config = dict(
    n_layer=14,
    d_model=224,
    n_head=4,
    n_kv_head=4,
    head_dim=64,
    d_mlp=896,
    vocab_size=6745,
    activation='tanh_gelu',
    norm='layernorm',
    norm_place='pre',
    norm_eps=1e-05,
    positions='learned',
    qk_norm=False,
    attn_scale=0.125,
    bias='all',
    tie_embeddings=True,
    parallel_block=False,
    init='uniform',
    init_std_qkv=0.0265,
    init_std_o=0.0,
    init_std_up=0.0265,
    init_std_down=0.0,
    optimizer='soap_variant',
    lr=0.00366,
    beta1=0.95,
    beta2=0.99,
    weight_decay=0.1,
    lr_head=0.0112,
    grad_clip=1.0,
    warmup_steps=200,
    schedule='wsd',
    decay_fraction=0.82,
    decay_shape='linear',
    final_lr_fraction=0.0,
    batch_tokens=65536,
    seq_len=128,
    doc_mask=True,
    z_loss=0.0001,
    train_tokens=219300000,
    steps=3347,
    dataset='wikipedia_en',
)
Each number is 128 + 24 x the weight over its row's rms, rounded and kept within 0 to 255. Layers, rows and columns count from 0. The size above them is the row's rms in percent of the matrix's.

# layer 6 MLP down (transposed), 896x224, rms 0.108, rows 497-527, columns 0-111
size [ 94  96 101 104  95  97  95 106 101  90 106 101 110 105  93 103  96  92 101  99  94  90  93 102  97 120  96  89 108 110 104]
[[ 70 119 141 140 146 113 137 153 129 152 125 168 133 119 121 145  77 148 108 133 108 155 166 170 105 154 134 167 151 127 137 108 138 129 100 150 157 101 115 139 130 142 106 120 163 123 144  88 141 108  77 123  95 123 112 131 111 151 140 192 150 118 133 126  96 146 109  85 118 131 129 136  97 132 106  63 124 112 100 133 105 164 136 125 180 120 121 158 101 100 118 117 103 142 140 131 141 152 170 143 101 149 117 141 125 112 133 125 112  86 155 147]
 [136 111 186 122 106  93 151 121 163 135  85 116 103  97 115 112 142 156 131 143 114 150 134  98 120 129 110 149 116 136 132 104 140 161 134 130 130 126 168 155 122 136 140 114 113 109 182 113  89 145 109 144 118 134 135 127 141 127 148 132 118 129 147 148 132 130 130  95 120 144  78 126 138  92  78 139  72 137 118 129 154  98  91 150 159 112 126 118  92 115 135 138 137 134 162 111 167 151 159 139 149 175 129 124 108 121 114  94 157 153 147 154]
 [121 144 107 100 125 138 144 108 128 126 149 135 146 121 164 129 139 138 119 112 124 112  77 146 145 149 165  99 110 149 126 170 124 128  91 101 133 115 108 153 153 120 127 109 155 124 148  66 145 136 119 123 146 135 130 109 102 143 122 170 149 114 142 158 126 150 112  44 116 153 159 149 150 111 113 124 117 136 100 145 139 132 104 119 106 146 112 151 128 141 135 117 120 139 134 101 119 124 101 163 143 134 158 121 147 133 132 175 172 125 167 111]
 [138 128 126 135 103 119 125 161 207 134 177 165 156 153 116 150 169 144 147 123 140 114 151 155 129 157 137 121 119 162 113 144 181 143  76 120 105 139 148 138 110  67 135 118 129 139 138 129 107 143  94 154 153 112 118 140 145 100 152 137 120 135 169 116 120 163 121 130 106 116 149 109 107 128 106 160 101 166 117 137 127 157 129 145 139 111 101  93 103 128 118  95 149 185 140 110 117 106 113 108 124 132 125 124 108 140 157 146 128 137 130 120]
 [120 138 116 142 139 131 118 113 159 148 156 161 136 152 135 114 126 112 144 151 141 167 125 140  96  83 112 128 167  86 137 102 137 153 130 163 127 117 145 118 140 119 157 112 149 133 122 102 180 134 125  65 133 147 120  85 120 122 102 166 174 125 109 139 129 117 108 123 130 164 113 100 139 136 109 148 123 104 147 155 123  97 169  91  95 104 137 156 139 100 133 138 124  82 113 142 150 144 126 145 108 106 132 124 124 127 128 172 153 135 135 106]
 [113 149 132 125 125 133 156 129 130 108 151 164 144 160 162 132 155 110 142 158 173 130 106 126 133 135 148 114 143 110 128 146 139 124 148 139 113 143  96 128  74  83 109 118 133 118 145 107 139 134 117 109 141 135 119 152 134 178 165 115 138 115 141 104 142 105 137 159 129 148  98 115 122  84 132 139 136 176 140 128 144 172 174 128 128 123  62 136  96 118  97 125 124 135 106 114 194 157 127 140 141 126 139 158  88 148 149 117 156  63 100 187]
 [134  82 121 142 114 120 131  82 122 150 104 118 125  90 131 110 131 120 126 131  82 143 112 142  70 134 123 179 127 127 133 142 105 214 145 102 124 143 147 138 107 125  88 134 108  92 123 114 114 111 149  91  84 140 144 129 116 142 119 112 144 162 141 143 143 171 139  75  92 106  94 116 140 117  92 130 160 145 138 171 124 120 129 146 135 148 139 126 152 108 142 105 154 146 128 143 157 137 132 109 111 122 105  93 154  87 117  56 127 157 130 142]
 [113 110 101 111  88 167 104 155 133 125 161 146  99 152 166  92 135 114 113 128 131 120  98 116 108 152 125  83  99 119 146 134 154 153 176 144 145 168 136 127 116 129 122 114 118 129  93 133 141 114 110  92 106 113 172 117 116 136 130 144 120 105 118 138  92 148 151  70 106  66 121  93 158  72 142 135 145 180 135 132 162 135  95 165 172 160  99 127  89 146  92 106 114 125 155 129 141 142 111 130 146 116 163 149  79 122 129 123 172 127 115 123]
 [ 96 120 156  74 116 107 131 133 118  97  82 136  91 127 110 135 142 134 116 177 177 114 144 164 133 124 121 131 139 108 138 172 142 116  82 110 103 133 140  82 125 142 136 113 149 131 124 126  99 132 125  97 113 107 122 101 153 126 169 145 108 159 115 114 115 124 151 111 137  74 110 109  98 160 155 149 158 151 132 132 110 140  85 101 131 105 127 140 152 161 139 140 141 133 151 109  80 132 101 126 136 144 109 163 149 108 134 137 133 107 111 133]
 [138 144 150 127 142 105 154 164 113 145 176 140 130 121 105 144  92 110 125  87 121 128 112 164 106 132 152 149 109 112 110 115 162 140 109 105 100 142 139 130 115 112 136  60 128 115 139 124 129 159 125  92 114 107 134 145 133 103  93 174 150 118 142 117  73 107 112 135 119  80 126 106 173  80 113 151 114 116 110 112  90 114 114 181 119 104 125  99 133 147  96  86 121 116  93 123  99 151 199 143 130 137 150 161 118 146 119 115 116 131 145 151]
 [127  86 131  95 118 137  77 142 140 151 121 148  89 105 112 158 111 111 157 146 125 126 132 125 168 154 118 116 122 110 133 159 138  93 125 143 146 138 136 109 165 125 127 172 144 101 126 138 113 156 158 138 121 149  87 135 117 148 142 143 126 137 168 155 102  65 149 166 104 145 127 148 114 167 162 101 100 126 131 124 142 145  98 131 128 143 133 133 145 134 105  76  93 162 117 129 114 129 129 115 102 160 141 126 123 104 143 163 138 125 123  96]
 [120 143 136  80 129 114 147 167 133 118 115 156 120 115 133 125  93  95 181  92 156 135 120 121 108  95 107 128 156  81 115 152 121 103 118 139  99 123 128 150 157 175 114 131 112 124 124 110 126 126  91 114 127  94  83  77 162 154 135 104 121 108 101  96 153 169 129 118 148  93 161 146 123 150 139 176 112 127 133 146 164 122 142 136 143 110 151  81 139 109 156 159 145 124 154 133 146 124 149 139 121 123 146 117 104  77 148 146 119 136 107 107]
 [ 86 132 140  89 124 103 162 122 107 155 149  85 101 112 112  98 171 135 103 147 122 145 123 168 137 122 144 125 124  83 122 177 157 158 150 119 119 124 147 150 156 144 156 173 140 147 117 151 132 150 159 133 109 152 144 105 170  95 121 136 116 116 138 149 130  84 140 108 119 101 136 117 135 110 158 114 127 162 132 161  69 120 133 115 141  92 126 107 159 108 123  90 113 115  82 168 134 105 134 152 150 102 132 123 130 125  98 120  95 131 154 146]
 [115 113  97 140 118 130 121 105 125 120 121 112 142 151 130 127 112 163 124 120 145 128 138 106 123 133 102 137 157 110 166 139 108 143 117 128 161 148 134 154 192 107  78 143 129 128 138 135 111 170 114  91 111 173 101 105 161 152  67  90 159 137 101 108  98 101  97  94 137 131 112 127 122 118 147 114 183 137 139 115 142 190 116 145  96  92 139 128  87 164 126 121 132 141 128 105 110 144 162 126  77 117 121 112 114 127 171 123 104  94 125 139]
 [108 175 149 130 160 152 110 109  89 173  99 153 148 106  87 159 123 135 126 140 114 121 148 117 133 123 160 144 130 145  98  89 144 171 130 107 135 123 144 100 117 163  57 129 152 140 135 100 183 148  90 140 101 123 137 109 112 158 113 145 119 128 164 110  95  81 145 142 102 110 130 140 100 141 118 128 108 102 112 124 118 172 140 136 168 116 157 151 163 166 127 133 152  91 131 121 105 127 119 133  98 145 133 108 131 123 113 114 149 148 119  75]
 [ 93 126  95 113 162 139  82 132 128  92 155 137 118 112 120 146 160 130 140  73 109 141 148 117 157 132 158 121 145 142 112 131 171 138 131 115 112 146 104 159 144 115 131 182 161 123 133 135 146 101 167 109 131 152 176 113 166  70 205 120 173 101 102 115  87 164 136 116 136  97 148 114 144 126 134 131 146 158 103 141 145  99 124 116  79 119  98 167  90 165 136 133 147 131 116 114  96 149 106 128 130 110 120 140 129  99 170 140 119 117 100 120]
 [164 120 141 115 146 129 157 122 143 146  98 155 126 112 100 130 127 132 108 123 141 120 113 160  87 168  89  78  91  99 123  92 171 113 118 127 151 145 111 180  92 136 137 120 103 112 120 135 108 138 105 137  91 125 149 127  94 132 147 121 102 105 124  73 140  79 120 167 110 145 119 128 130 122 164 116 114  96 107 133 134 112 149 119 113  98 102  92 166 152 128 175 147 156 106 109 123 122  87 135  98 173 120 170 145  94 146 147 141 137 120 147]
 [160 143 139 152 130 158 138 143 132 137 157 166 128  53 114 122  98 138 153 158 158 110 119 129 129 140  89 117 152 101 112 141 143 165 106 163 174 164 143 143  92 185 105 144 106 113 126 124 131 135  99 116 111 101 113 134 119 150 108 119 108 122 155 146 143 118 105 157 151 159 110 150 106 129 199 118 120 110 160 143  88 105  97 101 137  96 159 153 139 134 110 101 140 138 123 132 112  91 143 128 165 149 116 103 153 129 106 142 139 145 140 177]
 [151 165 132 109 133 108 164 126 101 164 103 134  72 148 132  96 139  90 126 149 144 106 116 125  74 117 172 144 142 116 129 151 137 139 149 102 130 113 111 146 148 134 157 115 161 131 138  95 131 128 115 146 126  93 117  79 104 165 107 187 157 107 128 130 129 112 123 146 142 152 109 119 153 168 104 116  78 134 100 151 119 122  93 118 122 141 137 166 133 112 134 108 137 149 129  86  95 193 120 130  93 125 152 158 119  92 139 113 110 140  89 121]
 [124 109  96  91 126 103 150 107 119 109 160 167 134  93 104 100  96 135 144 173 149  99 109 119 126 121 168 154 115 119 116 109 138 127 104 120 174 121 100 128 176 106  96 160 102 159 125 114 127 120 129 122 190 110 146 108 166  97 146 141 122 190 128 122 126 150 118  90 116 130 143 155 125  76  69 136 152 136 133 120 100 141 150 114 130 152 106 142 120 147 112 124 149 136 139 132  91 119 106 132 126 176 118 164 163 199 131 174 123 173  91  92]
 [150 144 114 124 136 108 139 116 159 118  88  96  99 103 123 127 172  79 138 166  73 150 163 116 144 151 104 153 151 131 119 137 176 124 119 123 129 127 106 107 117 104 100 165 148 121  96 161 127 163 148 169 121 151 101 150 118 103 126  88 122 120 129 103  95 115 135 140 167 149  97  66 182 127 122 113 160  78 137 109 154  79 163 118 120  88 158 121 151 162 117 139 111 107 102 139 106  99 168 131 119 145 112 172  98 123 139 154 124 155  99 125]
 [ 55 121 176 101 119 103 103 159 122 128 141 133 141 132 121  98 150 142 175 154 129 123 132 145 194 127 105 105 149 121 103 138  89 122 111 144 165 111 151 111 155 177 113 149 158 138 125 125 195 105 104 149 138 116 166 104 135 124 139 109 154 165 107 137 107 104 142 101 115 137  98 154 121 124 149 100 142 142 135 112 118  99 131 117 161  80 101 126 160 147 115 173 125 123 180 165 101 133 129 126 142  86 122 116 115 159 113 122 141 133 140 113]
 [ 92 137  78 153 145 136 138  72 153 136 157 135 129 157 118 132  80 108 158 147 128 156 130  79 113 112 182 111 114 145 141 169 112 122 161 126 119 101 112 150 131 153 103  82 110 128 131 131 100  99 161 155 112 141 126 131  95 150 125 130 137 140 123 125 127 128 132 112 142 107 167 159 104 124 115 143 127 140 117 127 129 119 152 112 141 139  92 118 158 142 131  84 120 140 134 111 137 146 145 136 175 177 132 145  92 149 173 123 146 166 148 137]
 [135  82 112 138 132 135 153 132 130 106 111 141 162 160  93 127  85 154 134 105 141 136 137 124 128 153 165 144 138 134 104 134 156 143  89 156 138 136 107 127  47 113 146  93 132 133 138 128 126 124  93 102 132 100 155 101 152 111 144 111  94 157 158 116 136 145 110 116 117 137 131 102  80 133 111 150 143  52 117 141 142 125 157 146 123 127 131 165 127 121 138 121 121 158 168  98 145 112 152 141 139 143 130 158  58 120  85 129 102 115 123 144]
 [114 128 130  96 121 150 123 126 132 157 105 145 152 128 149 106 152 129 127  74 152 154 106 129  73 128 158 135 127 135 153 119 154 114 102 147 100  84 135 126 139 177 127 106 171 136 142 122 140 114  66 129 149 118 134 143 110 128 146 171 135 126 106 142  93 134 162 170 143 115 113 135 170 132 150 117 127 135 132 117 147 114 115 121 156 132 165 135 125 134 150 120 127 139 119 116  94 117 179 129 144 130  83 150 153 113 117 141 158 174 102 144]
 [141 137 136 145 122 155 152 156  26 151 129 164  93 150 140 104 174 136  90 150 140 108 126  98 108 125 130 179 129 110 101 122 158 120  94 141 139 147 113 174 103  99 124 141 127 150 106 159 165 123 106 115 134  96 137 152 151 107  77  87 139  78 121 139 118 151 166 122 145 128 128 120 128 149 122 138 152 142 149 127 176 143 117 157 133 158 169 119 121 102 119 147 108 140 161 138 146 141 150 113 119 169 134 137 167 103 174 124 121  81 145 127]
 [135 122 137  79 108 114 106 145  84 139 140 129 176 160 139  90  92 100 120 108 153 123  99 127 132 112  94 107 110 125 115 179 106 109  84 173 139 176 157 139  86  95 127 152  95 117 105 103 160 149 111 152 168 168 147 100 131 163 135 128  99 113 113  87 108 148 168 139 157 141 112 142 107 135 148 144 143 163  89 166 142  99 120 151 129 133 135 114 112 136  89 107 120  89 146 131 126  78 141 159 166 137  99 132  75 163 135 103 104 122 111 116]
 [ 98 168 130 164 151  87 135  70 151 119 144 119 118 102 129  85 133 143 119 176 131 183 137 102  97 154 151 145 142 146 152 145  82 154 148 141 115 116  78  87 154 114 152 116 118 116 130 122 149 192 166 132 126 155 135 157 125 139 130 106 121 136  94 120 144 163 123 121 134 140  83 112 160 102 115 151 161 157 125 136 120 131 120 129 130 136 125 128 141 138 146 141  93  91 112 100 135 101 116 125 125 119 117 108 168 163 127 153 147 120 134 121]
 [124  72 159 126  97 114 132 151 134 130 122 118 125 153 121  82  99 140 119 118 157 150 133 129 128 131 146 118 131 111 132 142 144 114 122  73 115 127  99 183 111 150 151 143 134 111 118 148 166 143 100  89 105  90 111 183 153 135 124 140 109 128 145 156 104 138 146  91 170 104 104  92 143 133 163  77 126 119 123 131 105 137 144 148 121 104 132 140 129 107 130 135 179 137 109 122 138  99 143 123  90 127 125 142 171 134 151 106 115 159 177 120]
 [118 153 167  70 161 122 146 160 129 120 142 129 129 172 103 134 138  92 151 107 118 138 108 101 158 137  85  93 114 153  73 114 103  96 143  89 147  67 134 127  94 130 118 135 135 181 152 161 169 140 120 134  98 161 148  93 157 134 115 118 127 140 110 149 126 141 165 132 125 132 158 140 104 143 109  79  78 114  99 115 124 149 125 121  92 130 147  93 120 165 120 130 164 114 127 115 170 132 120  88 109 156 151  99  98 119 120 116 113 115 104 154]
 [203  69 133 152 108 139 100  99 116 119 116 142 161 134 121 128 113 118 117 138 127 159 142  97 107 137 142 179 183  73 130  95 126 131 174 141 106 100 119 140 137 135 134 121 144 172 118 155 158 147 110 115  81 101 127 139 103 164 159 125 126 148 130 100 153 122 146 146 137 142  90 127 117 164 121 113  79 118 134 150 140 137 136 136 135 123 121 130 150  70 151 114 144 135 109 133 117 142 124 134 106  84 151 134 105 145 139 105 138 104 119 111]]
# layer 6 MLP up, 896x224, rms 0.116, rows 498-528, columns 0-111
size [ 91  99  92 100 103 103 106 101  93  93  97 101  99  92 102  92  89  99  96  87  97  90  89  96 109 106  84 106 110 102  98]
[[118 150 121 101 136 117 124 134 110 153 151 160 142 149 157 115 152  98 117  89 141 131 141 161 138  60 120 152 161  88 151 180  90 119  95 172 120 149 155 115 102  72 173 115 134 152 119 145 143 136 132 120  93 141 138 117  94 114 139 145 140 119 109 132 143 132 128 152 148 112 186 103 100 166 132 120 159 153 122 135  91 165 168 125 127 102 122 140 130 162 183 106  88 130 101 154 104 137 105 124 128 105 155 162 102 120 144 153 122 116 100 115]
 [143  99 122 154  86 155 177 103 151 122 131 128 140 133  86 100 159 150 115 121  82 116  92 139 109 136 140 149  87 133 105  95 132 133 120  97 127 128 136 108 100 126 139  97 117 136 142 122 169 121 159 136 160 129 125 132 121 158 113 132 127 104 134 168 119  96 105  70 165 173 110 111 115 104 131 155 127 133 121  92 147 117 108 125 113 132 136 126  96 134  97 114 152 126 123 121  71  93 169 120  78 122 169 130 119 136 135 153 113 115 107 145]
 [114 139 181 141  96 114  77 129 111 146 160 131 148  90 171 153 101 156 149 176 100 140 152  88 139 117 165 119 143 124 127 113 100 109 110 138 162 144 124 108  81 154  90 140 152 152 145  96 137 136 134 123 169 110 179 171 198 133  76 134 127 130 130 103 107 130 151 117 114 156 137 139 173 104 119 144 100 159 115 127  91 150 149 140  99 174 115 111 121 120 127 128 171 110 117 126 143 102  98 108 123 151 122 121 100 117  99 142 131 124 153 133]
 [161 157 135 101 112  85 147 128  99  94 116 118 131  94 140 122 127 157 134 128 162 136 163  71 138 104 135 136 121 147 144 122 125 124 119 144 150 111  88 135 112 126 112  95 128 148 106 110  94 150 121 151 142 134 150 110 110 150  89 130 116 147  98  93 150 157 152 112  98 163 175 121  91 108 158 153 152 134 112 124 121 151  86  98 151 133 157 109  97 152 147 121 122 138  94 172 130  86 101 111 171 135 120 142  87 154 149 146 136 131 160 115]
 [140 114 140 170 143 132 109 138 148 129  79 110 158 161 107 119 144 129 150 128 107 105 138 163 142 113 144 129 103 110 125 134 121  78 141 103 157 118 134  98 124 119 144 176 139  82 100 158  89 111 118 155 133 128 124 170 103 129 129  87 122  88 147 134 102 150  89 131 164 146 134 105 162 144 120 135 137 171 125 153 134  83  93 126 144 107 134  67 119 115 129 113 132 130 117 148 118 152 126 152 116 166 113 114 176 157  98 112 114 190 116 117]
 [144 145 193 104 130 138 128 124 141 134  93  96 146 160 119 112  87 146  93  86 169  64 101 165 124 132 109 116 128 128 124 120 136  75 109 156 100 140 141 138 105 131 163 128 144 162 149 137 178 105 107 134 138 152 151  78 149 109 141 182 103 107 121 132 108 117 152 130 143 162 124 142  92 144 160 128 115 137 120  89 153 134 137 145 166 141 179 123 136 119 142  89 128 141 150 145 124 103 142  85 147  99 161 127  93 132 133 127 119 105 150 121]
 [152 102 148 130 129 101 115 108 128 106 171 148  71 164 147  82 129 105 127 189 129 130 117  90 151 165 158 135 124 118 112 127 139 113  86 122 103 107 143 112 107 100 106 107 122 153 140 127 132  83 137 145 129 122 137 134 153 153 114 172  85 119 137 127 148 146 133 154 131 145 141 129 134 120 151 124 145 161 142 106 145 145  74 141 177  96 106 137 107 143  90  95  89 151  70 163 152  86 163 117 111 106 139 181 120 125 110 113 100 121 172 137]
 [123 143 147  98 127 117 102  97 112 125 133 100 131 115 109 103 165 136 108 149 154 162 109 178 138 131 105 105 144 161 139 144 172 106 130 162 122 179 195  93 160 110 173 135 144 107 126 115 144 153 107 153 139 143 125 124  98 128 134 128 134 143  74  96  79 150 139 132 126 149 164 138  95 122  85 137 121 130 150 137  95 133  80 147 109 136 111 104 124 125 145 101 100  92 125 134 149 131 126 110 142 129 113 142 152 181 155 130 133 118 100 113]
 [103 126 125 147 129 159 157 138 160 116 115 126 110 141 183  97 144 143 141 126 142 104 128  81 137 127 107 130 126 147  99 173 112  87 154 157 161  97 113 129 159 155 127 151 154 100  76  95 157 122 104 143 138 148 150 135 143 139 129 124 132 121 119 108 183 130 138 125 186 144 159 154 106 125 141 101 130 122 137 111 120 188  52 145 108 139 143 139 111 143 156 133  73 117 142 166 150  97 104 146 112 100 120 122 142 149  90 120 138 121 107 128]
 [138 129 160 173 148 126 118 150 126 126 122 153 153 185 144 101 122 116 107 122 171 117 109  99 102 139 121 192 124  96 105 109 112 169  93 117 113 113 136 128 137 118 144 121 158 104 156 106  95 113 104  95 156 114 172 110 133 145 170 118 149 141  65  82 131 164 138 124 168 130 140 134 127 148 127 157 137 187 158 123 134 143 122 105  85 116 147 127 145 131 140 129 100 159 140  93 135 163 115 139 147 137 156 153 117  99 125 116 116  98 159 126]
 [138 111  71  95 154 137 127 150 100 108 135 138  97 125 130 119 116 118 162 153 131 150 144 105 169 129 120  97 121 134 135 133 125 129 119 107 150  83 134 138 124 129  95 157 120 150 128 120 106 153 135 136 132 135 174 122 104 116 111  98 134 143 152 106 158 123 140 139 108 137  87 107 134 183 162 171 162 183  72 123 100 140 133 135 134 165 127 145 143 138 123 133 108 144 141 120 137 116 133 111 160 130 125  72 135 114 115 121 135 147 145 101]
 [123 136 118 139 101 111 107 116 114 130 150 146 135 120 159 156 137 105  95 107 130 112 155 120 109 131 113 115 128 135 115 122 164 126 108 152 141 120 109 131 165  94  99 132 131 104 151 135 114 124 139 149 126 147 132 156 146 144 110 127  67 126 110 131 165 119 176  90 151 138 151 135 138 139 139 127 151 159 113 114 188 113 120  80 104 119 132 111 126 118 142 191 157 130 139  91 156 142  70  95 118 113 127 152 111  93 135 132 126 154  97 141]
 [164 116  99 123 152 135 114 104 119 135 128 105 179 112 145  94 139 172 144  75 113  83 103 117 134 124 159 155 130 113 147 138 123 120 140 131 116 108 126 102 114 105 137 139 132 109 169 164 134 132 127 113 144  95 132 118 134  95 119  89 121 176 128 130 139 195 152 135 100 144 137 149 136 151 119 140 163 133 145 127 119 137 134 131 116 114 130  95 116 102 111 110 107 123  85 181 130 112  85 118 117 125 169 135 112 110 167 115 112  98 118 126]
 [145 109 112 134 128 133 131 129 103 167 141  97 155 107 114 150 150 109 159 105 140 169 128 105 107  99  86 145  97 168 114 141 158  86 134 120  87 128 143 156  96 120 115 129 141 152 128 120 139 161 147 152 103 182 139 160 130 126 104 147 139 157 128 148 120 172  91 150 130 164 157 129  87 135 137  95 159 130 151  93 130 164 129 105  88 138 140 115 138 151 152 135 175 101 108 130 125 131 129  65  88 118 105 115 125 123 191 103 119 132 121 125]
 [109 139 146 105 125 117 106 115 137 121 132 168 104 112  95 130 125 116 120 133 136 127 127 105 151 133 119 141  91 139 170 122 108  94 116 103 133 163 135 153 128 125 125 144 180 110  84 143 141 103 148 103 108 122 178 132  92 104  97 193 143 137 114 138 128 118 121 172 118 160 115 106 114 111 131 117 109 140 112 117 119 109  86 129 120 136 146 142 156 181 152  88 115  99  91 138 121 127 139 134 119 119 123  96 165 164 160  79 112 129 151 153]
 [115 114 129 129 133  86 113 187 126 133 159 103 127 165 126 134  68 171 127  86 154 138  76  84 106 140 173 137 111 137 140 113 160 118 146 144  94 135 104 169 123 109 153 139 113  75  81 131 185  81 128 120 141  95  97 127 128 137 138 102 129 138 154 154 120 162 148 100 158 137 128 171 119 145 111 122 148 111 120 113 138 124 129 114 139 105 145 142 134 104 132 145 144 123 166 123 128  94 156 151 123 148 128 134 104 154 167 129  97  98  79 156]
 [ 97 149 112 141 108 144 137  81 124 126 116 134 125 132 134 150 138  78 156  90 106 163 208 119 132  85 144 133 112 153 113  82 153 128 113 137 115 153 111 105 107 114 109 127 105 131 107 114 162 121 136 159 127 163 146 180 172 133 116 101 173 134 148 127 111 153 161 130 101 152 148 142 105 107 159 122 126 129 193 114 146 141 158 124 138 123 117 144 132 144 131 138 117 130 149 121 153 146 135 110 122 113 146 144 109  71 139  88 125 139 134 110]
 [135  76  91 121 104 162 131 134 148 110 124 110 144 129 101 165  94 130 128 125 103 107 150  76 180 122  92 179 161 152 123 131 148 111 133  99 148 124 135 136 131 129  82 148  69 110 118 160 153 132 133  97 100  96 108 142 141 138 138 121 123 154 105 139 173 108 105 156 126 127 108  89  96 113 148 142 116  93 109  90 138 106 146 156 144 130 122 116 114 120 126 154 128 113 153 134 125 128 120 115 110 160  82 121 146 127 133 116 110 128 144 116]
 [134 120 120 142 105 151 137 162 163 114 142 117 131 118 171 158 122 158 103  88 175 126 131 121 102 150 107 102  92 118 131 161 114  98 182 132 133  88  87 150 107 113 132 171 154 165 144 143 109 151 108 141 126 134 121 142 149 109  96 106 141 153 133 157 140 120 136 121 146 144 133 136 144 118 156 144 154 100 142  99 100 135  91 134 150 148 102  85 119 149 165 113 113 120 120 147 172 153 145  92 135 131 137 150 107 161 104 126 143 105 107 119]
 [106 136 108 131 132 138 129 118 121 111 139 116  80 152 141 120 131 112 155  73 135 139 128 119 141 178 109 150 134 152 103 124 117  94 122 187 144 107 169 137 119  86 106 131 151 147 129  87  89 133 101 135 128 122 118 135 142 123 104 192 117 106 151 114 112 120 123 108 115 147 120 148 163 130  99 135 120 128 133 105  93 167 123 112 148 141 138 111 144 125 144 136  67 163 162 134 108 110 135 145 130 160  43 160 124 124 151 148 146 119  95 108]
 [119 135 146 140 133 124 145 122 115 115 115 108 126  93  94 141 154 134 118 137 168  76  85 157 116  82 145 162 115 112 138  95  85 145 137 108  86 124 119 127 112 160 169 132 126  98 191 150 146 126 147 109 126  95 103 141 156 146 126  78 118 101 146 146 139 128 112 116 125 144 115  92 125 138 168 109 140 132 109 109 178 104 118 137 106 102 156 107 183 114 125  92 151 118 190 129 143 137  89 140 145 119 128  99  95 125 153  96 136 101  93 136]
 [161 143 126 101 107 105  67 128 150 125 128 137 148 146 131 120  91 155 127 122 128 155 112 114 100 121 103 139  40 148 103 130 125 132 127 128 147  98 114 117 111 138 137 131 135 151  93 130 147 128 165 143 145 141  89 116 165 128 116  99  68 101 156  71 115 121 102 138 138 126  84 124 155 139 134 128  85 136  74 107 136 160 133 181 123 116 100 122 119  86 133 137 165 145 124 136 115 135 138 125 105 153 100 143 158 104 156 139 125 153 115 118]
 [140 146 129 163 108 111 125 149 157 132 160 123 116 107 119 159  89 167 121 130 141 128 130  97 151 112 134 166  89  99 102 119  95 117 159  87  98 148  98 137 121 110 150 173 119  81 124 133 148  97  83 126 124 136 161 136 140 145 110 118  88 105 164 144 147  80  95 141 102 144 147 121 103 160 165 151  66 123 197 130 146 127 108 114 163 133 136 112 118 127  90 134 115 118 154  87 143 139 118 142 108 146  69 156  81 150 151 113 118 124 156 128]
 [136 147 157 116 165 134 117 120 142 125 105 115 123 115 124 168 116 118 143 124 150 152 114 122 144 160 119 122 145 151 134  93 124 144 116 114 146 142 144 114 162  67 107 127 119 133 112 102  92 135 104 151 177 127 138 109 143 107 103 149 158 127 127 121 113  98 141 120 171 147 122 180 115  95 168 127 138  99 177 138 113 170 125 127 125 115 121 147 140 121 118 111 143 178 115 102 127  88 139 148 113 144 122 117 147 193 148 142 128 155 121 146]
 [146 138 121 151 181 149 142 116 130 171 129 134 152 103 116 100 103 109 121 115 161  85 127 149 129  97 114 180 135  78 143  86 122 141 195 110 128 123 116 103 141 136 144 135 171 158  94 185 122 134 111 128 149 122 136 138 106 129 118 102 140 112 116 126 139 133 108 105 132 130 105 141 111  95 143 163  90 158 142  82 165 106 145 123  88 140 128  80 119 138 158 108 129 131  85 124  87 119 117 139 141 128  93 133 155 169 126 137 125 111 151 114]
 [146 117 136 164 142 149 150  80 128 107 127 107 141 140 168 150 108 132 129 111 154 118 135 124  78 118 118 136 118 139 108 174 114 113  95  93  79 116 163 118 169 132 134  99 125 152  73 127 103 163 137 162 140 100 107  82 145 170 115 147 138  97  91 152 118 149 127 131 118 117 146 129 135 142 134 113 129  91 149 129 132 142  95 147  79 109 150 172 128 166 118 138 150  95 147 169 143 139 160 156 137 128 121 108 116  78 124 108 167 144 127 124]
 [105 102 114 122 126 132  58 140 151 138 162 111 164 109 145 113 143 156 163 120 156 155 140 154 184 145  98 127 126 128  68 129 156 157 149  86 165 137 151  78 137 128 130 162 137  78 113 108 156 127 125 176 149 114 134 130  99  85 157 120  95 133 136 144 107 144 126 145 128 123 148 172 162 113 151 105 176  99 150 106 176 118 114 103 106 159  87  98 136 123  99 160 116 125 122 146  97 136 105 177 131 144 103 117 110 116 146 132 174 119 162 141]
 [ 79 163 111  85 122 125 119 101 128 172 116  80 158 104 117 134 116 162 135 127  92 118 154 151 107 113 133 124 118 148 144 159 118 106 151 107 144 122 118 118 115  97 105 128 159 140  93 102  92  95 173 118 153 143 137 123 158 121 117 148 118 124 134 127 113 117 104  86 116 174 100 151  91 165 107 130 179 108 120  94 105 165 122 100 144 153 148 112 145 175 145 135 121 100 142 132  78 146 135 121 163 142 120 107 124 119 139 118 116 117 181  86]
 [149 111 161 136 148 108 155 119 109 133 167 131 129 143 158 103 108 140 154 107 128 150  86 135 121 143 108 146 129 169  66 142 117 126 167  86 143 119 118 124 157 101 157  87 171  84 143 160 109 151 141 184 128 108 139 118 134  93 119 132 124  92 114 169 154 112 102 111 155 146  95 125 138 144 119  84 126 146 159  96 124  98 154 105 123 120 111 143 127 113 122 131 129 129 172  94 129  98 148 138 123 154 102 128  88 104  58  87 115 140 137 122]
 [145 155 137 106  81 182 147 133 139 128 151 113 148 138 105  91 143  93 134 115 129 140 135 105 155 139 110 120 130 122 135 166 103  93 147  83 149 153 138 225 119 146 119  96 101 107 118 119 107 120 105 159 175 152 108 144 141 114 136 123 137 173 127 118 122 123 120 152 140  75 106 111 123  87 143 115 126 166 147 112 167 161 112 116  86 139 153 139 138  87  98 147 170 119 126 146 101  87 132 156 134  92 175 137 143  91  98 142 137 124 112 129]
 [133 134 115 130 158 169 115 114 134 153 134 145 148 102 145 167 142 147  63 159 144 132 106 129 123 121 171 126 110 141 125 118 122 115 140 121 165 157  98 126 100  98 123 142 117 174 139 112 152 153 160  99 141 165 147 124 122 102 106 117 155 121 103 104 125 161 129 119 189 118 118 127 171 106 139 112 151 136 138 114 105 156 124 153 132 149  75 163 113 120 136 137 119 117 116 130 122 167  99 126 140 116 158 127  85 138 121 130 177 119 134 105]]